config.yaml
num_hidden_layers: 8
hidden_size: 128
num_attention_heads: 6
num_key_value_heads: 1
head_dim: 32
intermediate_size: 320
vocab_size: 975
hidden_act: "geglu"
norm: "layernorm"
norm_place: "pre"
norm_eps: 1e-06
positions: "rope"
rope_theta: 10000.0
rope_fraction: 0.5
qk_norm: true
attn_scale: 0.311
bias: "none"
tie_word_embeddings: false
parallel_block: false
extras: ["local attention windows", "hashed n-gram embeddings", "a smear gate", "an embedding shortcut", "learned residual scales", "capped logits"]
init: "normal"
init_std_qkv: 0.0409
init_std_o: 0.0409
init_std_up: 0.0409
init_std_down: 0.0
optimizer: "muon"
learning_rate: 0.00362
lr_mult_o: 1.5
lr_mult_down: 1.5
beta1: 0.93
lr_head: 0.00834
warmup_steps: 0
schedule: "wsd"
decay_fraction: 0.897
decay_shape: "linear"
final_lr_fraction: 0.0
batch_tokens: 16384
max_seq_len: 1024
doc_mask: true
train_tokens: 138100000
max_steps: 8429
dataset: "wikipedia_en"
Each number is 500 + 50 x the weight over its row's rms, rounded and kept within 0 to 999. Layers, rows and columns count from 0. Numbers have three digits each. The size before them is the row's rms in percent of the matrix's.

# q: layer 2 attention query, 192x128, rms 0.144, rows 63,95,127,159,191, columns 0-127
# k: layer 2 attention key, 32x128, rms 0.138, rows 31, columns 0-127
# v: layer 2 attention value, 32x128, rms 0.155, rows 0-14, columns 0-127
# o: layer 2 attention output (transposed), 192x128, rms 0.229, rows 0-13,32-45,64-77,96-109,128-141,160-173, columns 0-127
q63 121:410470577581470591483485543607457497557509477488524523487478502508563475435471465498504470443509440535494524542498499551466472493509538583509379587570516494468538510501557445463569499527496447441545558488555481574556512561554544536511514521501618604450522375539524428506545438418508501450473415539546559502433519469521474344459496475461501511395542575473515517524426442443451516522446
q95 095:501483528476549535567443538490456574563478576450471465504592515442578526541561424477527449471530442443518472481525510545403510592432510477461470448631587412510515466525503447356493500482405543514480492446516547483559489542527514651468520490560512520469490498435549547463562560536507645561506497453486462413565498527422460515503480504466432508512477522554455451542520547439492460559469
q127 126:506551580480528554588540522525455471460503436473418501448362444575444480390523407528471473459524590535543522503453555533449532430411472588511520509510491561540558487456447532524467484528480468470456507529454587544450540406634457531475496521491538604474541421452494513443491547527477547523544550499558532462480536474554587515482465519495424437557516426540455557555597445543492489523422
q159 109:477481552509522515544496434504487572398462452501523554557466567472451465472576448580422513423574519471438471503448483393474582538571485513504429518473550418510588514495520482374407533452491568477539448620442467530519476547497543521449452568569567460573555404575476527527454468441474513522492555522470510491557493550517507407516375544440494507544512484523529492541520557496609493448500
q191 100:528490481477516511429466442444541469565506522465489493435518511516402455455496500598473518558536503495457442500536434631511512524518475453424536518527582533480423514556475529564454463546461535473409584483561485444421577521625549532534465530461586509429497500526526511491544570417557500505507516471555503459490625554581497519442488424471551515566493338468387428496531479488459525487457
k31 095:500464521507508459439526400598552488497461450529566483395550510513459495457510438499490562468505421430552467500574468466515499490475524466411470480435575523366432526560516524481423463539488514549581565476546519554478546602423508493573541469482485539516482531564567533511557451419619482451470548496359567513467534518574448457537514538558464487471490538530533549454468446583489450418578
v0 107:505540494604459421501509504403456448555554462599438536546441445525526476550506449549505548450495475449561467478496569518499500476504506474405419446558603569546442520443446518453454471425528431579539533551527449559555443338539477559464544503483498540595477564419514593488519419505424535550482438500504493437564508519442468468491493505544491416518553569530518527468525486543526604504498
o0 164:539536552520550504584529544517505473525535550501522472470405398491556518526565459478536550531474436552365489512443632459526533507496533478572512546468445501565434506489521547529512529466536532502460580483468556435431505530465438472472494439505420516381467507482474533439551487447379500537442444390494535539454475578483555479448538492492612462513548430508480579564365569498540531528511
o32 071:438448490465382554457487485513523553477489483371546503465499563435523530485468535507544475541547553436494504417517519592425517582488459461446552532467481471546599484557468564508502492466541519468438445545458389610447496533507584549502431529438555556572497397481467535539533512497596401588559535544427498492524550441462527492505520574589523576417528463535440524497564452494480446516501
o64 088:494469558492507573455492474398581406518414569507499505511539509472475529556550485521483454549546539531540442564479560452555561490550519450414470420604489529478489454499581559478585509583526518504450557466520599446420529468494408446547521520515514482507462497473488411458389498453386594406488567480540522525496501462467419509411564515424564519530519453441478500542568524457531554563448
o96 085:457648485566475504449482493532513505521449478506491391549553545568460510454430567554442522515493551472516551507602399582477410509399462497465489473466596437472555477517475502448525459560469450510508427519534513515607509446525524502491538517593522525480427545472507425530482470524598393495531533564496495555525546510448545516505462442534356504474453528394524530434597508518443532501504
o128 072:584509498502461472491495482522449485413524458575518537587460460552513608493516512437450482476543405467487496494509516500532525456559480552576533482477523644576526456447419587485469429578526529605635426541550507441563514427484489506468424490434458459541471444526469512531533504450470363524573466532516572547541448508469488473517442433500458535573466531505516507424445484465564519411444
o160 088:505413516420536506466436465602386478533572494507472600498544434570516461444531482488546476462481474548541550509510437441570522503530571553533444521525530485436510466464471432517519509553487519485527514472510524533563484612517429405410481485475491425431588562527488517473474536561455623388464508482560480451402502589527443546599477486461574434569433456487512470555484474477537449518431
v1 094:505551490452516494492527426505485473406530477521511517478467511481464557537392469488538550505543483439535466482528491533518565528462439557527481551516537505563584429543538471498558445516496586535592505459495561468383378506485493564529465564523528487399457515499368515517604425471477536560443514514473467544547502503540592605425454485473468528524404500660503481484556418492492538407477
o1 131:423389503461458548520429417478490462607559475470535439520477550578428465629498507506488455597507515490466572548498560442471555459486469479544472529476546495538484536430447502591496517471510587536554523469471499408478484527555515543493555499417487536425479512572477552575546487490496431501544548458534440487525548412437537560424443612433461429498386498525437520577488497544561449464453
o33 091:525522530499427494501508505352447553538435471585413470414484503457525488505491442476568578456504542453374483510473527457448548476520501542552494494565547513540497483503540520450524492468548591581462550531462470475493512551489487504527513502489545534436451399555686512489399522452561541464473456522455590446437445504487427507568548564527488457545506422524408488442514553537548515576562
o65 096:516466517517476533592423524542490578516575515383560535492434413428479453495471569495479517487517462497503501453518549475467468442557489520455597573421534501462610495585454482525497537482476612428487541499481550513516428530431513492555495512525553389551540491519535531517545501631496457467359508469509453488443487460429491493463500626434515467548382552532521518521509541495396533469537
o97 082:452563556538529500449521508556609475449473527508520553556544585493522479436483509586489547452475491539508451477527437564509364568511549460528519474493476494459467394447473512566495539568542428470414442413501493506565444489490569510433477528482462538583474519452457464525484506481439515460575507487452571524468526597507387533470508366562428529476502498481684446520443492508547469478506
o129 096:551538459500472497501530563473418429454611553461521524593471508520478560514477524579487436523521414483606567491553552521527539478445505404467558449517400491497526374470479481545482487525410468476582480578505537480423486453491489546479394560525557444522508508477433464444613569526515565515499587497463501521518545504585504529560483398423476493513503536500592379502471425495489450492461
o161 091:550487469482538520555497521552381486521388456490506539554530493483519511509612502543326514554579451385565450518509480453597478528456572476492419384463447554468417520466499566538515474533479515461516514494508534545475529469480433474526575504567414535445576456422492588481424502403454470482512561585570505479490451538482515501564471460465522499489570441540483522579485504549495546457502
v2 103:482419523367489468585565617500497392469533545430464543479496653460497583518419457472493503569542519529563519474427438475520526446538510550540502507461514492455511497520508480478563560504491453409480402493536527480516543415467498464593458564492546504533436511568535404505507551505471583521379537476475518447519444471465502542488596533538538531444442462456456437459574526511581551494487
o2 142:462459498549493496453523466452419591415524605462517450559510581473508460470519527485531473462579458583458524509448452498488491487544529411481574488480596484521541573499489440436494477476458388436600363491533548503452491444528519434549531582524603492550546519469526473547543403489568481514543479512531409495520551533524466463489511518486455496453561511498575426509548450442353492595497
o34 078:567373425383552512524425513485514519567483463603470489535410383512533485509563492538493410557474497529481468487522406543565519488426460470562502447482393432507500464544590544571504476620534499533455467526546492513470586504471483483507529457487547515486475450591467499601514542491508478498479541458494515597499482576599540529484436551418469484484451534459504495446546556452517435431579
o66 089:506483542540490450455547466507369434483510474526517492520472468552496539387595593520552504411456533505473559556483561478415509517507539582478509482558523570495572543491391465474571504375477535512492437418509461481532435436425556511519555524360499467459519511441578558454473482499517509519526468552571404446494447534457479553519539464538480463479542520546481539657484526457484502583505
o98 087:514425541437497498566497545467522500478573518434530536481589494536474422537484498446423538508412477470551579535463468504545620450380465523540494555496539591481506506575471552503475541574617483565479423549419518452528452572470475514386415432537369492478524501531418454474510569472460567520523547456527507496477485477419530492556546524552551452435457422477461530472512591467557497528522
o130 090:508591522523472496436564482610511500523423547541483440449518539548493492461423491477487617495531493566471442512526574504442469503512553515440419492509466509518398448466531572517504465521405508538535548442534480506453504522504465591546528465536536533511519501481538467504423509517538471571468473543484566435498518563531393434490414344504523410620528561457464483579529414593515480400453
o162 087:528586501534532484481573546544507511556475356472410519515457463470519529501499465563515550520551595466471397367550541540533445505504452465446382542539473451468463524568521541520461507468457437552493557455472457557459569448527608507576481478543494436528511547477551546496556500519417504483474535468407604566540509554493545430493442475452460452518629469543432482422489522511580489474523
v3 111:505463547493463492553565554483529590559518519498570518521504466472496607447447530440476501511494358462578604440527583579554535433530435535552555539529428588456487492392444475532515461588440476498517565543463534473560513479495457483442472547466431539424507424371498472466482488512487539550515502429494452476449435413524504443559434580478413488415557510542499529443530542517444506472519
o3 151:537446461531444499388477473533465551497509455544530566562530565551554618519443561472531527508498403470499531544522470444535457498489517455462581512480493432497443485592459474496508493481483463469586503598574559490471536563542467474580501525451521493539449449552530490488541399474458504519488407495504486533544537404518490464479495603457448483497532627295497507517482511421520563506409
o35 082:462522532556528407537525528487451466409594537397508458486473479402522517471499382509445508530537513503497493499520580589405557529620410557488554452450507468540525510463481437431475490596550532508524585497482417459520507424525520424523433498612496483478589575476516580434482475470492487550384522556515445502519496474498580450457486512534492457538561470499550513379511503441511533551454
o67 099:606526505443506543460497473439557477537579469491456423491482505465553539503474476447525419515431575518453572525457422531532508465594512449479512414639476489528593533570546488506537502487424464505488437456474474405478566413444475430429516602555558482555422573490553503488532534487469490404500499513473517465529562547557431511530567476510538483496469427494442467591616525448438491542575
o99 089:519499518518612466528452476565481447522507521503517513496399532508524450580508484581474480400556582400475356447463624531430503533480445527500374538522523493424520532464503467577531536519430579491566521481472501479524494479476483500526577472520561557389545416421536580499509488508503507513446539446446452523477503518444454485522510392519563472533602414526543469524442554563499525429481
o131 094:572440470541524540479524520452442555460409533615587477460594547545501562499561508484533490476516531442367497558463526467591496507520520437513489432558468541491519499551457543437471444437420548551443467501514611444555466548521440476436517482375494583501497528491465416430450562452451478578523530500487487414580430461509490560454517543549470547417556528560428547472532539462503549453491
o163 106:472485490474489563511500517498535481558498477517472463539513466533509430459438545503589544519473505452589569546550515586495525469439553493486550573497473459536445454438455569477537579465519453511540493455516476451555395505542409540448416416532382522482473511522436444576481494520491458491597445494584488569496499571444551577571550444455435473578437516477569485584488342484510405549449
v4 096:579454512529458557466553481380429521517408462455485534553467443495586455436544502501533533480398486466542436521448481515467535531455561477500523546538580452492603502522433496597446554484561511471451428366500545514518430532594512467566463523533581562379535475529445495496603513503561560485551483482436433506462475418471512493444515526511390560523574559474520455538516539480522545452492
o4 138:534409528569460542521456442495521518456490553572481496455631483453514335515482471516546473502491521416543460530477595537472513588604551510519474441454392429510494418532418478565492565472516512505610537449500529518579547588535468432503499566531481531490520482521537434537460467542517476477523477494503505520560559430442477472467529475480461401627458469445534490470498491483565379499530
o36 089:444535505481499533523444564480449476482439496568447437477553481544481507573506527494483559456620502549428612473596463433497491349453551553530535532462476505507351599493421549498526492482441504517437411543479476556550486449513583537428552532515458530473561496466538541510370490555471513542481474529538561468452421531511544522456498588506503518555506476526465499531515439441482581481395
o68 092:627451392547475478606543527513546508491506380484511558566479505444524551465441450499528512485431520452527441448461477561446458534535463421516527508475488509508488556552520487456426550538455548532586435510519462566468537468493561581561562436460565562517480547451459561471476563429501409431448501473454494475521517482459563525603527435458516477555373532546509423491483634484475442542473
o100 086:524564476487623534494508518593559493498515525465529508520481512589520569508589463526490478552481527485560545482528435635554477490467461522563433602536576446452523426443444482512512477579526424494379490505530455472459509492451486499533525465542540432469435496518389457574524468466553452483433497449459351517486394562485423501518463532531480488432532622434502507553505426528524498550490
o132 082:495501419490521485477560570509523530522608527486611450446405560566463489478509515457571397460394397476514520577517509510600527571554453541543540472401573489478564518500593520514515473486480514450547527492522589459551460495413405591530454549437559446496485541470500489519491490480460399525512458442521470565453498499528480470465486458431466624444439402512505502484470531546489535454571
o164 087:492527531432472490462499461511545474526435597470386492598459545490502619509499492483444592526467542427472427421452536466499471499524548399430414438589457564457593424566553477530447549468565544454448543476489481549505459574493527479489493463480556574532457431549545551478511521514393567509451470556478518482617535498553477531488485460521404438480482487508586507523536464492543415472584
v5 101:500488556543459562638451522433601477470640543435584525517430495524500480482563389535482494437566460480444522523406461482496513440524459465515499423551508498500554523567461526458507481459456478433505484511472538637494532482572526527426495487550525550452436459470523499527478527493477421502539532557511531389508477468472482488492521553491514617531500545502441569411550455441524542352544
o5 143:452469399525480465505452517540486530490455524570495603526487465485538539569528503415550454492536461445512504542531549460480497509534554385476439497442549535558483498479511555608465606550510470479371466550440465495518534588614476504470421432555491482506529456480524473561448460451530519461446412505569525503398514393477577476497601535467541508485537543564459577408479606473438504528509
o37 078:596565503519468506458579479497452474589483498444418418428467505443403507509514500535498586519467448495468555567522581548480490505539407494502422507442506531567592513450430513476576426454517481524521508453541441423608528498503487494580439538529597507451467574531564554405541444517503455557514524425498464548553566519458504489536438440578483542532576472476444482534517471387476573417527
o69 104:440381465567461440558494475506555493475445494457474515579575477504612551441511445524499478467550548519553521393472508577543471512553599475500462494483420503544510504556593485551589533426567498483455432541475568516488491505533476495455486520438476494402468478542491453536529522430427567486504555558536504435467480535387524457558513420585429599542421447455521418563475491473469446541579
o101 089:543561477419458520496522532510463518568527508498546429512476483557447464422457504512494459527490506528522550519467483520497492448491490432468594566455530555534549483404412476471457517625432521583619337506578493403480476411409475451454522500478462493581546590558405481524574525551539480481562499463504501485557545559485489571521512550499499453529550418426606518556461470458530502496458
o133 092:419538538509481532512426495532444516416518538468472557528422550495562563469519501573465528475450478530554532500486478500503486489417492529574583387417458457394449460574458543402585457515549471483537528559430543527481575508429558511578495555505582450519507398440532556421550515536573470460498563529525441542477514515596434426535534451502503511542456513485504541559526436569541381443444
o165 107:509438556473533492494459495578466478464442441495583511538499520502521577541453506504490526497526579479440434511538550553530481586440460509442572546611395432440520471511566506441419495440410507459515612475533459534447515526486487604601571584568457446487545501473527533478454551543398552521469451498496567456426474530551542452427412461385521451500529522456538417470465488563496477557515
v6 099:500416558511536541490488444529465565521424473440480464462515592477443515565525502519435497528474519478526448522391453467523505542466501492492485519535380489557435514499436465455550474475521481495590586539472465470563509471484416505597464430550480501477499501509538498547555384474546526529559497625412514604490519431522429547539524511459497609531517526352566517486450394522614468535510
o6 137:458536453530500437430464534454459553505474465487494527556507474550390418463533462492574421530495505402567431535519572637521558558491496541514541524535528576521530443564490487486483501585526477584490523439527480532515473437519468431481454517480361527461559450548575429453433550532495506485571585568454501504520477592485455465502456460475474412497603414494447460555543565534434475525592
o38 080:505504583403506507510522557526456475507531503495535443490460559345579580421489487522507572498511557493517439447529529433434506355561526515460434552604482447434515490423471469576476549500500496577513452551535465442485460517504510592484484488551619406615449424537478462480534477457473504449533561488374531520502545539506498535497513475449531463508487518463469518459534601483602525475493
o70 094:581580503452426477512463484509527493478421506423463452508532437544557504471569456537455505540672528448469551480421484485553422570513494484474515557395551447595485551533510531455579433502520510500521458632494488495452490414468452396473578446569489537480505501439453498621521516476462549493434418554532498555500445454454499415472541575526488497450553535492495520504555498520431507492590
o102 086:513476508494563467522494483524606454508484538616528530484484464515508490532429536572381521485522428615521489537561516476387453523470502463516382413452470441457499447459465502567521460517416527460525579451438525472468531519459552512590487486598587435532382575449479529459543463475496465542494466451516585513475516538511386503557569417571616483580467517503498480530500505548511485529485
o134 081:454533534498388399521476405411508464522403564522472554525504572497456507574514447429529465531497464537446443413405476487521490472544537413559540378478548546506538477472530551442526520543518542550579494493602455505451467437638512522567513520555484499421498549587477466444459527518551501514508565551607516453495473487554549572485497552534470516522506425498551550462426409519467475444524
o166 084:502494473459590607504497562520423590446545443478553519546478458587476493542454582468522538404415471554380513516502510573540550563432461568431478496476551478535590507464525482462437509505497534411471473500493463495636425591439511438517482497472445620446549569424470498513391457584497495557488514503493496513573500429449489503523514513498542476509469522609535457503527467466506502541420
v7 101:492512490513497512445509501435527449548473601433542474570543473500561444531597517582508502469493510471518512556534591559589430541558524581515533500517445484572544433516523524455455561489496550456520451478418465434509406418543468454559489444488488437434549527537601469558485471443482425492434447438388561454577509524455546638512511487525491472454516505449533567426462478596522589472431
o7 129:571491529604561565555593393575537506486517491558478499481484532421539484576435436554500521582504486426531463481417483466494480532527514544536459535643490507416449471522491482502471514532423542528435454465466492609491485456456474496409580460479537583479545522515447541504424423494579517467431519459487580443518447508407417536550563475480550411554497488486492511426480527566567422510542
o39 089:465568502492599509601474550498409532500536410479537501436489515523450543450431482483434426463584513468492523507486443565493570488565589491486509528460475490457463529489466422499389510534483492583510543546503539470484515485479472689595495595531480500441430465503492478529511505495470544463447527512522501507448476528523619438401434486526477490573546507367406534510575513427528538450511
o71 097:434481533488459569525487557420489448421555577544471544512558431503555560507633516361515494558619428516447477494383575472437497537454442527462534483453422530498480470623451557552560532473479472478525451427482522526590516449553526438482528419508566508513512477527507462514518495388480518374503515507502539553450518445463460477500520556432544492490486535558552515482497544501568497437435
o103 085:510493451578444476416383491541557550483473460478518546483506559466460436473623494527537531381487485516541511494587522462538500473466408465583480506523525474556498543449524565552461494479495555528506586494479442537453556594498494418519406502437485464524445422480446478524476524594547477510624498470577428394430504500544518489567515470569457514534470618540553461522471502471390482536561
o135 109:465495573457491530422486479470462508526452519499465476586445480487524507433442550529388500586550527498461447421546620498505515521445474518470521537493492495603525515454488439451492430450452499471500566464503587464412421552522526571480513549523490508508642440477550548519431580608487468552484449598517463520495580463489500398439367500483494518542571482502421550495557430567519556499472
o167 097:572549534505448410475564464530465429478510523472552517521584503569519489590491461539472507471535604567487476504537541547492529455475416390470407483478572406508582417404496499521526499488546491459490449505460493534458539536475545450529560526577531404535475540491514499401515404512560536488483587477413507497483405539589439482538544447500641511426456456465502402475525533523439541529514
v8 104:574509568483482450456555464538386525458442627618509562469482547473490465498529539447555533536505459456467456538528470375391515447481466534543482480480506481457483463516528497489541536511424505460549447431488573515535503546517484470536570520453368390548545457441582517447473534604533484503512486520513490438546554478567608456533542461429389522548500501462470535517504476585576477454441
o8 141:477490517452499521409468493468478555514504580458477522497512483483492495442432492519474561562607441499526409484499456500476498510545508534485543515553565439512582501532492459530436556534456479484526512450494472541467567567469512583526510485399449527417503546559452527458408525478485470399613463517457536474514540534640427525647475526510490428552415544515487488502585479334477584441488
o40 099:580519572491412452481553500422537390558544449441459452570556505540532534473547495490532501517425465538507596506541469462427460529481574468513548534488549640471467530514475509488593493360608496504509483583469513520532487483508598474468500577509511485442398477553505502478569421499483512450448519476505487442475480482382445503478547446475527516443573531522377507456496546562484460588554
o72 107:438621472474571543558412546496424515343448445514543453452556494500459514542469544595474475515511469545623484595456462547530555507519539417483469500489507415468505470551499548432441483495529519552427464502438539516533458581528481531487491465536495463583535505541446585506538526463486541482501495507462552649502476569451517413539411494469479519507587469442443459476477498541542473430403
o104 094:468483443475510600520497512553580535488479410517544477580445507479512493459427513416529520509456507470383529455504429527555380456483496518503511487471458487552529584442500537569440470523505496440500465486510461467549445489513575429489461506524621508505490405526533475555493584471474517544491556489494523476410543416538524511400568523443571498546490494551666584563403553562543475546428
o136 085:464459486570544475528578495522467543515471491556385503456419475562515499558463484502440454521536524420588508534453532475435468464458461598470459542521527471496436417490477499519517494532426516522515596510519506544516516538430466525473480545474536531529570507395536499436461552465480484624447435474552501489501550580577611552482397491593442580472338438490532429498459600507499463472501
o168 099:493451495434530564477474387447458586572469552474540612492447466504466556481566532564478468361588592460465441424553519547543524467468499489439437421505479545508424453543592446569536513560414403525504488449491516548399551426521475492555466482542455565528523497481541509584545537509549474407576527529480427455499508521499464457494497483519509455575490450542514520516503398522547538452563
v9 092:546460469498536466475425532536446452533493503558521510476476552557494498517582387446450443530485546488580463455574529417454525516565535424596519519498549447552576472510494580460511521450504536458514511486438479606430469509440542447534348539522497475497544465531456485489563500470481488500481525458418522444528431634539448469510489626510483449543567503439613460530480487407452544602510
o9 127:470581568507482529503498548495431536426510445477477574468491492589580411522560550519579420446408559549489510437484533540509496536544586488544407551564509593543501485455490486557459521591576472487514482419503433542513543444484516355460475521553493451464596449467398541483476548417495640553476480464445557528478497479409470492532524486488459564520461562507532498419469441468528496503464
o41 080:520626513526478509560471483619610546489435511462466548492518552497401446492591534498481554474511533518546513414468513588472542396582441501422481442429498416443552473555476356471480447427472546483478526426533553519482467515524540583505523486529533519526466542453503499525420497552452409472494518570471508545450513536592447517506540456569584459534455493480485386492573519444497521510450
o73 095:510468423493390524470462491519454552488517410460576534467456483482471541520500502438474492560495484512516382498441584512470424565542502502580473560523554501604463636388447495545441539561470517415571544468439418443564548506461605534515427461465481504565534483489500508488526531539494561542444554472514547509518492412536586630508531511514486476523435561469551505457497433572505458479417
o105 073:522504504585547587419558573513460509532536528498484434467521499450574515524470527414545457566560521433501476579487445470605548539450500477485525510480536433405515517475483460504450502427564455518446369598466502567478424454474421552437502490500517577407511400515484479515460523525458519421546503475500524394555481439471602507516482515493544458533457491433556590611443570490461500533569
o137 080:465477480564537406413489486530542565542504452512457468509463541489505536401409492554391465501481619538458489573485516416525526536468442617498560597511454471457409450481506555465551483559550457550511590528549562547416593541496502394525492543526480502487456505443539469446516447481558616439461534528499545478578466446559466459489455556561434515540482531519540466414472455545430536494514
o169 105:528523572507475448517526457465520370478464570503417450553450433533587470479490453536491595499497462449522474497527525563523473551442514510402477448537525490507579515494546558464474506496439519569508515454444509379531469588535531530484524525506487584522547518491527451577505477530594408526574366448495522486417512522439480383466450401554498579457622414494458538529497519547496487497568
v10 100:543540534499510458435566424474459478431545478569582451583495437533536468421460539477514556503530398563448495551519498513534560523479511512555531500391523491465410389515524481407487444530579490452571537545508542483503511452493433502491505494453478478537478510517404447506498413408580519625499504458458497449428512486473537587601504577574465483469590577455520530590546427461569515472528
o10 130:571474507431473596500562495429455471504575406511497467458374522469532482510461518448497543558440479536479536447611517466429521468615540521625472528503470464525415462404452555527441446530519525354528559508414470472460417472550503525517508513451497518435558416461479599500539553510487444461568527461586436469544527524540524486505528546491468540590604517513437464521536508512509535499504
o42 073:408463506526532503538529520404573549535466564474496480458538502487444490502489431495543553558676506526441516551373522533535513517483580501443510478530488471506509536542426512488582573491472446578474480567476531461558497528483467585438436471524534470483421537424523552531454446568393527471464461412508447429478445563507533462553476381473490538618472468459406521535466529466480496577543
o74 103:582633498416547541384530561507469429499516531530439503563505424409587526464480512426508457495468525510473558546530563532437544460519441471429437504515474470516560384511497455457486509483402513393493486569493505553518502478521418467522541550558478516561478475485503433513512461474636483473485489682450519598458563509569468495478490557493552494501481490403507527524555473496514520490541
o106 085:568450516543498428507520539540586507538432512499575527527590502495508614532517454588418526469506484486464417537498500543565489578509451470496453385445473494492475495492561448460565573480525485618588462395562505536414532498450526540625377476538523397510486529488581463453454475543558532499501471482487468492489493438563411445507512444465563435456516556566521454505486428445474511513438
o138 077:430499518479495518570487510524517462475520571556556460546466597464511534554531533521516430517515449497408454526543482474494518462503491521469569416551438509490578506518482440462446480504524521496465424483567508483582508324525611481415565584421501541461512505586424459519547601557382532495516524546508472516512542477428556543503484580549406509461475470532620416440546520445450451483506
o170 106:444461455489497517486501443548518542476513486482496503510475477478416399543534563426528393369444509456648594462528498473521510482494432467541496553499522578532555594507535441539505526525510560513528502426458414425519468495576486494512529449481478577481570554578486465508530468473424521572553531433472557505548467471344474604427572504437509481560416516519570564470465519465538506486480
v11 100:550507366404535433470524474514566440474519446531498549445509446505596564439539505513494507490512500487528519527527483530526487497535473495560443479520475474453570492513455503390538588519427536452487451536518630472516481453530478466537462566536514508524403514357552618486509519561471471519524397592577539502482528555460524495420509491407567399529532613416496528410485526495495519512533
o11 137:449501553433521554481496459420489399528455453504513523408432572523560603522491508465553568529583502468463525550480533367502549515541570511475476557470469475499421526474508420403524496446538530552518499473523403462434543468513569519420520509508491474503413454528491584463520539481480465478583474477585601592538513566575477501397542516510496556493475450402528536549463448462558585556433
o43 086:535430435588516557427587415452535539441473567521514455518558586500429526467514470512472623513502440457486369531481512584413448476521613546426495460448418518456539527537467534542578564477535479514443456537504546475544460564487429515537528548466543444422548506429500522486549446496559528470469473502487452495540433405438473579412522518553495488555579478601469480581469514510482489513537
o75 089:537483509495473512498481427464511562435492425511453612500467464543515518506587562475558374562442476538509623489539493553555544523429453450493487493428471496541594469516496530450532515556611390514509466451622514541458425536446426476487502489525441548420537432509484449473552561473450499524544545431534536506465507664526494461546485512515534543518379540440488461513459476455454559519479
o107 079:542529526591559469608454538521550510567486483457533357563527458488511424559508450451465450552455515503494544487520492508450558371513501476498606534515498449521466482533475518541514564527413495544460476497426451508535500486544426486548525505506529564495515587581495486548443453480519551483516531463469382385483514467451509594562530517527524445488503484574554571464471519442412364429596
o139 095:471551504414535496456527577526437401532530515485440510486477409554566462564517502522476479464533456447579477387483547514590475506479464568535366489432455420479524488548578392592407558488473476486579537502463500518499583469426501505522473541633558526550424512443541512542411498470602526496461531516490498478505476505590489510540464439488475587424451572513590494499506483472530512465518
o171 094:490529442475449456570535517570476566527470540431508570588478561501526620496495392528447491447404542461448495561509528434448591515521501413475459517603548483517473444536483545523469392528425515454533613541472470519386569595489516529517464518435527452545469484587545517515495511552478455490490508523402494508513486569551505435470379503459463480526523474462489435460495487591464605463468
v12 099:508554447570537510482582490494431461484564479534502493416547439457555607464546450437391488528469591499519376569436493503567505517508465503431579611395484516531485458466552561520525517459514382522480472610462471541516395467518459566511480526446440465524556471558537483470553558481460540536516420558474513506434461449518537491499461467418539593568519518522500468549449512518586428519470
o12 129:468459468344489463587440520443481440507527504500415469567513511467436416568445454486542535592468574466464502502518553585533563565524397475467508552566496578471545406517500489495421536436536492490527543501545471364529516571422503421514505487523503449439494469504533486542472514474588536446435493482566498531578519547549472445516499495594530480562514384532545454574580556503499438480506
o44 098:562503532497545528547446478452482508522466590496581447566556522529426492512501558506516409433544542527480474484506552499415512515439483468508605548503518513473551474542495416545428513500397464525421502540450473593372499551550558514484571439433548449582502501572467422464487411430514440579509447441463535592511465517514494520580530525492543529486520463593533493468480345533460522470409
o76 101:515572534587456426511459499558448509454578492428444400460508529569553494513467490615544491536469495454538514399439496484475569506497589565484505538427467450551434461499532547502570519519521480494535456596546567405481474520579502482474433570547483532435607577548434532627504391523496529501485515446481456545511496477471563452422398537543456492471573534453405479502485446456500492514483
o108 081:452454507541480507490501531543513545530507516598489513537477444551544508573512496551439518536626439504449519530517386417509451479427547509437472438453542445419461601454503523511550449444498599342484543463475511548473468451352534525526452441462473508575495505489546533412472567547607575500476507534467488481422507447610466524507541536465504556476488547511413497481544574489447505501532
o140 091:464493494430537563536567497360473556485501543496529576488436539522494506540527497413384463473579484470438453481573566516516482528537462499557449473487513468560501528506528602426480530540470548483531524466439519491522516414565392538529505463471506550457515459578420488462574542494488599427601561582529546453512499433411520547524386507526508528567387484505525434493406542499564483454475
o172 089:402514526519583497497495514613515509424471455523460516483491462485557412495616543456542538466394495545547485471442478475491454470476512473535529405444580470533495547484412488551482444561509527495544565359568541499552516436416501409473533541521565538484469534428499529476521451547514440495620557517391552474473485485519506582583620448560409464461522484499550512460534543485528536468484
v13 095:471471531504469484540588425578521591468470487454415580494514466473454530405454536584523610529507497497495528465516562507535435592502538496467416481408444520531397489531548490502509532464548575504534457428534508533470483567572534556477397644515589549479496478513477511412463531479497431487446578440468388504537508443435492459468482506465500518521568577530543469532515438410508546575447
o13 133:487408479558472601534484398490452533534498424596523550458494514524469524515462587497446526571489590473451530523531503522540508460464482421480473471566514463586469444544369458577548538553526501511511468486421449553494460417512507461527537443518626522516559514457524580425528583570523401551453487530452454466497535480442494520529505581354460471529526509419566471534476499552442440462488
o45 075:506486473441518461491432564538523526502485487560453582498435464481464512485566481433546490492564466504455433581539445507569506495535479575547460543460502461390496599531520584427554470539554532480347504547568508500506521530399574455479612491476434528497595476495510497508451524511465445513556446497501475494499485603480486482389499416568524508500444515637542408443539451574468487501418
o77 093:598490477500495474485578449514533522475400441393527471487472568499515381526442460559478511463488573462474549465409545427495512476455541481467485516568493482613446509523508542467474500532560531582520474525530545449532458429540432606471496441530519607568559490487517526521365589532392508549479513540482572520476517420419472515498485555456566529489444457478378532487515579503553461499557
o109 081:440578537463492472414540440493557455511472542441522592510511472492542624443439524529539540570529387556574572456475483561457467477533482588551437443450520513422561463493542614482518507459489421431462493522418464503554554536444513547435473479472439467484468497511454473534511551441550497454504557453462464605536464500558488501416476475585528566409487489601518615503492429444556526503496
o141 084:499496464483532518497503500546541516563476509502503407452484575605491437517535546438606448469441502572524522562429494477485441554503444496532523479405539464552559452451513429564565442479479530483510467543497431624416435477613443494423462475485542426508384497487530416487513449437540597591532542460476507499500575520497537464576549422505497461458606454486453474473539553463564478553576
o173 087:572493478502445521451414502417529368507487475534506496579540455571492507433494494457419468550428474395518491470573455485500544491540515595485547527497470547463560473551494476509535503618573537498591582460505511482473541544564525496557514519392524474406498508536542535481549467491498462393494467557461605471441460427497541511590444484507460528540478576394559578559400524533450462466471
v14 102:551369540473520499551525491521489569460524559508563439480458415538426494500468517512526567453518486427493507594486620432487541473554544555496480526397521516484497507566487535505476465514576426412406628524435365506492501533567542518528454526537385601480527440482457581461453526488434545457478524534454507612480527489459481473400557463515475472516485462445525454538515540523475436453517